config = dict(
    n_layer=16,
    d_model=128,
    n_head=2,
    n_kv_head=1,
    head_dim=64,
    d_mlp=512,
    vocab_size=2048,
    activation='gelu',
    norm='layernorm',
    norm_place='pre',
    norm_eps=1e-05,
    positions='rope',
    rope_base=10000.0,
    rope_fraction=1.0,
    qk_norm=False,
    attn_scale=0.125,
    bias='none',
    tie_embeddings=False,
    parallel_block=True,
    init='normal',
    init_std_qkv=0.0537,
    init_std_o=0.00949,
    init_std_up=0.0537,
    init_std_down=0.00949,
    optimizer='ademamix',
    lr=0.000756,
    beta1=0.9,
    weight_decay=0.58,
    lr_head=0.00645,
    grad_clip=1.0,
    warmup_steps=365,
    schedule='wsd',
    decay_fraction=0.709,
    decay_shape='linear',
    final_lr_fraction=0.0,
    batch_tokens=32768,
    seq_len=256,
    doc_mask=True,
    train_tokens=122200000,
    steps=3730,
    dataset='wikipedia_en',
)
Each number is 128 + 24 x the weight over its row's rms, rounded and kept within 0 to 255. Layers, rows and columns count from 0. Numbers have three digits each. The size before them is the row's rms in percent of the matrix's.

# q: layer 11 attention query, 128x128, rms 0.0627, rows 60-63,124-127, columns 0-127
# k: layer 11 attention key, 64x128, rms 0.057, rows 60-63, columns 0-127
# v: layer 11 attention value, 64x128, rms 0.0622, rows 0-12, columns 0-127
# o: layer 11 attention output (transposed), 128x128, rms 0.0579, rows 0-11,64-75, columns 0-127
q60 105:154143154139142176149149128151124128179121147139160160109093119100070103136102148126161122113153090131111060115158138143093095115134141107122127112145089155118094103125145151121123115078121095130123143146134144131121124181112096141103125153125144150152128119129149067131126146130090113172156110117101117131102146113119121127101134148120122131107144100153120091122045134099121104149119
q124 098:108094142151102136121127152134159093160119130175105093124130132090126092119125143149135100099134158135089100083129107143140092126173126113094132145135131138110149146110148122166159091146116101116104130134155135156106131143110148155143126109084065133070122160130147112127112125124114113130160133119132165090112089120147133139145111124161165139142165120100150072164125158127163083152096
k60 105:127087116131118135094108151111138145108137128072141164108137093139170095123165095117095153089166088189101126094130142097154149146134136165149093160141107133092138165144117143118117099151144139121153109167153138173148151106173137115109138127162136130158132135119122132143128092178146130123128147123131122075152150177090100155127147110115110114140133146118155159106142116149120115152104
q61 104:165124123077132131157136135120113070143107112110107136119147141089129143113078122129105145148106179155134104120078118115134159098150101107142162118115127138153156123124135122144133181112121130106155118163154109135133151156105144159095162140144111129146150142142099116127143177151099135102100103119122118125160152176097099145187139161124124084168091114156137117144141120099171113099138
q125 101:124139163105137172133114096111152106117111152089108101126117167065107127119084162127142130095145105167101126105157075133155121142153131128130143171108136082105139128145117100171150122140122161138131143083118108146092066121130112138120115080133102110108127091157111125132153160088130143129124129148111124145154111145132115112144110155114164145129145087123157104156150144131164162173142
k61 103:120124091148144120111128165134120128116123193158145162094136098191163113121116139147099108116134112112154150122126177092133162112091126125110118123141100139169129181121103137112152126139166093105151077184137105100162169125105123111128120125104122159139113165119078109113120099127163133157131150102104119118150115124124119118122155108136154123135124192099117137099121086145132116129116
q62 098:099068145104146134162123142124093126132128144114142117151114158119116172149138169111125138157094117171133160084139100123151116125166139125140100117138091135163108139104165105144138115122128106158145126153092115159100147130105130105130146104142134146147138132098126135128143146127103120158154095128156129120162161083163123088097106110140146112157099087115159085115156147172117137140046
q126 113:187130137137134159085113153139103101111145098152086165169087159120096153115115117104182171118142092138120117120095122136097125123080121122132119113135145065158108137101113112115124155074100098095118151123101115147107108087172113142117146121160140146132175091137138144121126132139123128145132143114150138142128142142152137074141143144097142156093098123088133129121167121151132135145128
k62 097:056124200146148159152149132147154100148134150118144115135162147130147156130110107110119090132128114132178121119120176110112097139155158156132161111129077137117145117135134159113114145121130147110126142118124129141128095112103126137109105128166161151154126124072102107135100126079147120107065104171090148105109125094117158095145083153107136153113137109156134118130102110120125121159119
q63 096:126145102146134129124100176145134108170098118134123126128163111208152166114102105144136090143117123082122124094140126184153108122105164154122154171131129088146161157109125100141125156114094122150117107113116102077124100111142125128151137135108116131127138135121087125127116109067137153110104136111181116147099121153090096160139163087131122132124106147139127169130138127167148127094129
q127 102:123120090131097120143105107135099175134176125097113134174124134142153113152155104134154134135116175138113131126168156111146151122119126124109127186139132140133130132118147104122146063112190115110150122099121096064125145111138127101129121159120123135137136174124086151138143133097136138093123118138130130129075114091130160101140150123083143139149122135157123174098166133111100155073148
k63 098:169125129137148132158145142081111127093114138073120106112111119143100157142149136131133117159122084079130165144140149136114108123118125125131144153116092152141108092115095123094069147125123143159135150108153127139143132098101164141175155153136137108122140093132148136090150091137137149140145112133125114160157107122098106132122177102148115128146117059159118055154126129148107136152085
v0 107:136180195069105169127099163138084099154147117105116149160118127160142118130127141094130153127085143144116099122130138108123129128152115114142166174127149116122125150145158169101104161146109124139117153103132096165122154117136114106137163110125120148160127179147124137134153113106152119140074087171096120083084129126132140103111120156145098125103124114092130136139116105131166120148115
o0 108:158140129074113191172120107150134098124085099103112084120138133145111124078141129127134142125117107140149148140112124103134155084115166114120127156113109136130118140147129104162126142097157132085173111114159145110142150131147130153137170090119148163120071136124134116160151134193132100084133133064122125107137155141108142123114150141098128120148130125124167155133094103129144144087119
o64 098:132158161078158131150164123116124144124082112136130097133130150113144121131118149106104109108132114120138128144101143119191128100158130135102132137077145157130112120121082099090127119091161141142129096137151135131110154083127096146134173115103130190101125133078101163150088100143132142086119160108099124156091146182153129157139140182141151125155133113132133152139116097114127130148145
v1 110:137117127109139106141152126185146106109152101133106127096117131118154110143068144164127188154085092132067143139125104137119117128120172143126122141110129096130152137118136116103171117146141126155125114138128073109092099125056157152147147099146149138151153129167119133142128116110153189074117140145149131147141104098143111114088136136082104110115128119110143163135140123140145138125118
o1 131:096116119113171122106113174138117109089174127125140148106112180150106188147147151117105133123100142134104178135100100124133114088153157136144135113111139151146148103100116155082075132142111107124086158149078127129087132122170143113134126154145115159127125110113076155115147130141148162146120152104105159106127156137147158142109128100113130094156142081117123114093123102127144142157112
o65 093:164143151141137161107113128109146114083137072160162121127153145144123139203119131104132133120115095134105174129123144102133154119131153120151123132136132177166132090108082104115089106095094107085087162144129097122122153097157105151126121095100135131085129152138128178153130135148140135117155101181074106132126133136123145147125141128114124136152102121128155123081109154104128135128155
v2 095:142124166136106095132095104131109098101094166093120149120136130142076117121090134109100121115089139097104139117127120154123133107136084125140167139119123112131126147161117143117101158173086067101092145139157166096171145156108162117145147155156104098113154091130135133104127121144101158140104136132130170151120090128107121066133126137137135126165097089145133095134117121124177133147124
o2 096:106166129112129132137169090138133137115071093137095114141126131085113124175119125106137097089128062115116122159128181094149136130134140159138117128165151134105104120132133082114128119122156121167126137152149151110160121101142141085066149094170143138126112120130158162134137112121126132097149170117134113118163112104136150140109157115091123111160140116107151127174150159082147135150146
o66 095:113136136121140151113114177130110153134114115093119139113163159098094102167160150144086124056116088147107127156131130080132140109140132172112107164132097128170114146123101091156108152137132149108166106164129126114142149139134189147103147155146110118091115146115122142146134107143112154080096133128121152117102092159120139144107105150102102125121116105131139135166110081145155159152106
v3 102:125124119147129142128116135132111132041148147155168131107122114080163124128153133137120129109123099080151100133118102100142117164121129149149168130135096128159166093119088126124130168166118156153129133137113142102071080132145094126148152100126113142135118117123144122152157082155122148118110099144121128143147153094091117112097145093090178103132165128116135109130137149144063131116125
o3 102:110063113127141134124099135108140128178175114127127154098107162126157165174169128108173139086130115117151144136118141168119125141150106111119127140124123124118102096110157155093140194134146101117078147133151099168110131153130130089155165149129114136149141097109113131134110098104137146171102135174151129117118141132129140140128092083107169125143136108125106152104117123107119074151133
o67 090:146075075144147128102105106078103152161148135140129127087083155124149145169177093152134118143146123134127137110123108125107169140136143120125149123117096097116149100103125153131126136110142094116105129137164156141065159152132116139181128129147129120126160104116157154136167139166133119156107124146123138127163127136103144134173132113146159080142166099138138075110117113113100094123095
v4 098:131111095166118128111160186141107121146135145130116142138130133099121114152122118166108127136102133168106100131154146126145154142148059112125169120101094105134111128118133104133086145160112134121122149119132096113088106140128132157099077133131150098125114117136105134166166134086098118128142164141128093104137094150099119087116125161103061128077119087130114157128144155109164093150150
o4 096:123107119159096186134112115111102116111129165097088129111142151160125110119177105127158085167159185130119149140126084137110118085089136137134176139134104109153127127043119171079135103129129126120115131136090142085133133109147141111136161145142104092116124152116133173189134142139116132131154134110127139095136101129133134105139130128131123145144158143117117158097142120109154108133109
o68 099:139095161169102147135111164127152126170129109094116161107155104106134093131102143120125158135111117130108107168124177125127145147077134120124144162132170147120140147134118115060131135131096157087130165159136097095126086109105136169120108131145136087186144140142153100132126142106154152137148136133109137139098099153090133105124113121096130166118079101119118143130099180151142142109135
v5 090:101203073190146111090121127110099133154090129118107154122102126132138126127158143135127119108162139153135114123156156107157186157119123093120144139063089166111114115133118144134086097137114142114101149138114158098146143164122163110102129115103098116112122138124130128122102160123122131099146111113125178112181104108149130153126148138136129139143140118090117110172093149119114141156127
o5 103:121134122151105130098134131072133133141066110124164150170125102141139127184117058101190117141138086152103110104124106091108122186148109121145146104116110148141128132112143138124133106144162156154108115154126098163127141106104107107120132097076141129127092128160147124141157101086115164114126123172119142125104136119139088141144125150148138158131158165125123156133141160150111147115122
o69 090:082121156153153155115176126163111111082114123115137170166169115096126129101135126122144145122113128087120145144168137157119094121114141187138105135130136083103137169113090152147116108150130152134105131143109146120141119149093131170163161138139165152168129075143137097106107099087108170141135146104111178112135139139126073089123105123111100107126139105122106122132127140103146117107124
v6 107:102184118114133097125111088127103161172110134106138132102146152135097122123118138187133123118163103128097134188125143120141121146126100162130101133132083125096150076104186121102133120121109130101119107095097107151147116151095137109130118136145110178136168100134114139179128132133134148115120147104119152129138123093115089159119112109144131161098115129083120137106137091059119122134115
o6 109:105149133126108138076113139123114180120133123145151159129128098150113174071159122100145152139125070150109119126164079132141086160142144162134158124094133129146128128139159120109102092127133184124108129110092123172116073096134166088116149134093117143125125112161125145114118157114090168157164146108132148145104147117145142127118137123144146142096138085105094128119113098126140125107158
o70 103:094160154119155134118149132127096127121145118102124166167136091122089117130124133077163152095114110131128091178166133164168112130134104134121157129102157152155125137113144111051168144117133146149088083126106106113133091136125146125118119113100115147109133091114083124133063126127107152136086155131142129157099164141165147149154142124132146135110152114135111171141133103154142139118152
v7 103:149136115136134164132112165158091115105123105085140144136110110154136139120128139090121170131078143140102143128141109131135126155133110060130097130131136126129110143140156099145153143123127107119114111112131124097123117087121143140100159113134144141131140147134194115097123139142165131159079153250161132127146104122154107114116133128130109140150135140128140135106063103142116119120111
o7 110:144131163098129146151152165127129076109131121103134113139134128097118143108124122123150130103089149121150195110118098130117166086115144095123105125144122138130132137085143170135113123120070093102160137145127146082141184150158146157109120107123131178146106133117170144139147159162150126085106124120113120092171122130115153170141132127112116133118135120137168073120130175116129111083132
o71 098:115107111124147126124152160115127123107127137136167147119114153103132091105111101122131132081174127137127157098098079118156111070134154125095135116143111156148177145126108133164090126108128125103138143103131154107112179112164149112185144079119116161103126123126123175130141125160132130083151102117129125135143136138141108182156144140147134123139132152132180074100177132118113089143139
v8 099:133072135133102156111107154112124183115126145080117148175160120164123118097112135127145164124113117138124126134146150115116096119148092118140101124148125146134139137120146138148089134129120131115170117129072109115095167159153154105140145125149143074088112120104106125115122145156144080080134112126154142165127140138158145131113119124100129067180115062148130115123104109172128152124120
o8 095:153141170107154118123136160087140144112097135099142079155178119116146076123137076143158142109129137147129088126150162111102140138103100072121110136148138119135167129111143112137132094110150081158150143110121081129119129145104142146114109093170171148158176172155145131148112125077174136096111115156139146127155129152107105123121129139106114122131120106137148132087155130157124139109113
o72 105:131167119121145118121086157072142087118132173137116145128165160159127089064150130155126121128157147142130121117148114121101129121150096110097125136141108143112112098124106108185119106125153107110146101134169121156142137106146129076133153125141121152109137142157162167162154106068114152092149160150168133105138171125130106137147099123156167111117109119118125122139143138127085096090125
v9 096:178077118134125154158147095112120111141121125153078126073127113126137149157167084147140148112124139118140157122119111118124074145098113140104196141127097103159105136110115112128104141148171183101109128101132215162111125133138136123127108117124085169154152109139133134095104121122131126121143136115145117166125113154117123146117122081156143129146124106085126131139111154160137112128120
o9 098:098112109154162130120147112154127104161129106118110152137100116157146152156119144183115182110105141116118107136142125145108084138159160137138135105075093134139120151139082120110159140079137119097114143127112183079114143133112138126147093159126079095130180121130100130128160106101151139170151114103149125128111145137152136157134079089161101138135142116164112147099132160129119107127154
o73 096:118113130206125134162117107111140126131088078103126146109096108124108170165110131127164160100138123105183128114177129101129118164117081120148124088114129137141129100112124145061139147103114126105137148158100109163106150151127139185118157117124126092144156112156132125137132117111113135139159114132104177151111141124124141121091120095123140150146127099145160124089127144132175101154121
v10 096:109127130122131106164119146102129119164144126116108161147108147118132137127141120104115116100087120096094107181082149133120154139089119133125115129139099134183115143170122146110096135185110118158113109146113105122101142123138091095094139132098141134110160152093154134146123137135165112195126097131108143080144106106126161127158146170126122091127140067135116138124100127150143119136197
o10 097:106111110085142118109120124142197107153098145135095145115142132146131151183148089097166132080085110143134143138124119132094158144136149141095087123138133139192101098142122090149130108131161097116157120129155106106117144127125124167123153063123164113134101150153150110117141117098144136096112117133157099139146130143109103148132181161098164125138122125115112160150093096130146135123124
o74 100:112092129129121134076127141118130121173124136114077135149155165135108137092164130126100125106082167145108155110085140171148179119115127102109131120089172095137126117137130161154137078124124105115134135127152157112105147154119150160133141155136106137164145104114115116137169117166122171084125140123124090153114151137138093146156126128162133130132158083140100110138117073117111097142086
v11 094:145142138140144124115138136107133142107127119099095115182159151114116153139114136152105143122130134099147166134139116093107104128120123165137102143131148104152088145107149106146159094071145145138126112136094165111184162094144119122127080089111102115126184166160135115168089170119125118120175131163146145170122100133103104083106084105150114125120145149130126143140137141140114123162085
o11 094:092148122171139097165145140123118132152132099158135116181126107142141137094123104155125119127169144117139118063155111126118114129105167127138104110134105142149142149105147119126146115112072132134135103138130130100156118099139080134121089122098113119105124144137124058148136177101152105148117090133152118161164138133095118113110099157171127139106155104149136127158132205147149159118140
o75 095:138142151083108116076126145136151107147133117134134144149111115124133148128121144143160127081107100108124143138171151101136094119156130108158086078163155167139157096120132106088140132100098151143134155131096092123132067106135094108121161122140151158149120128129128103165114137050118107133107120177152150138142123135136106134096163120101125174156151122126158138137151170120143118123160
v12 096:097113088149128100136088134162164122096115140108122138110108149100124128112123189134110141138116115111124138076092112132128108127127123119119114123105114149193111143175129120133163156115118116179139140160133101195108157139114141099117137110164107150123151138093108141140098129130163109143066151155136084159125137120119119086120140154114131122102165093131174131140134147120085105118097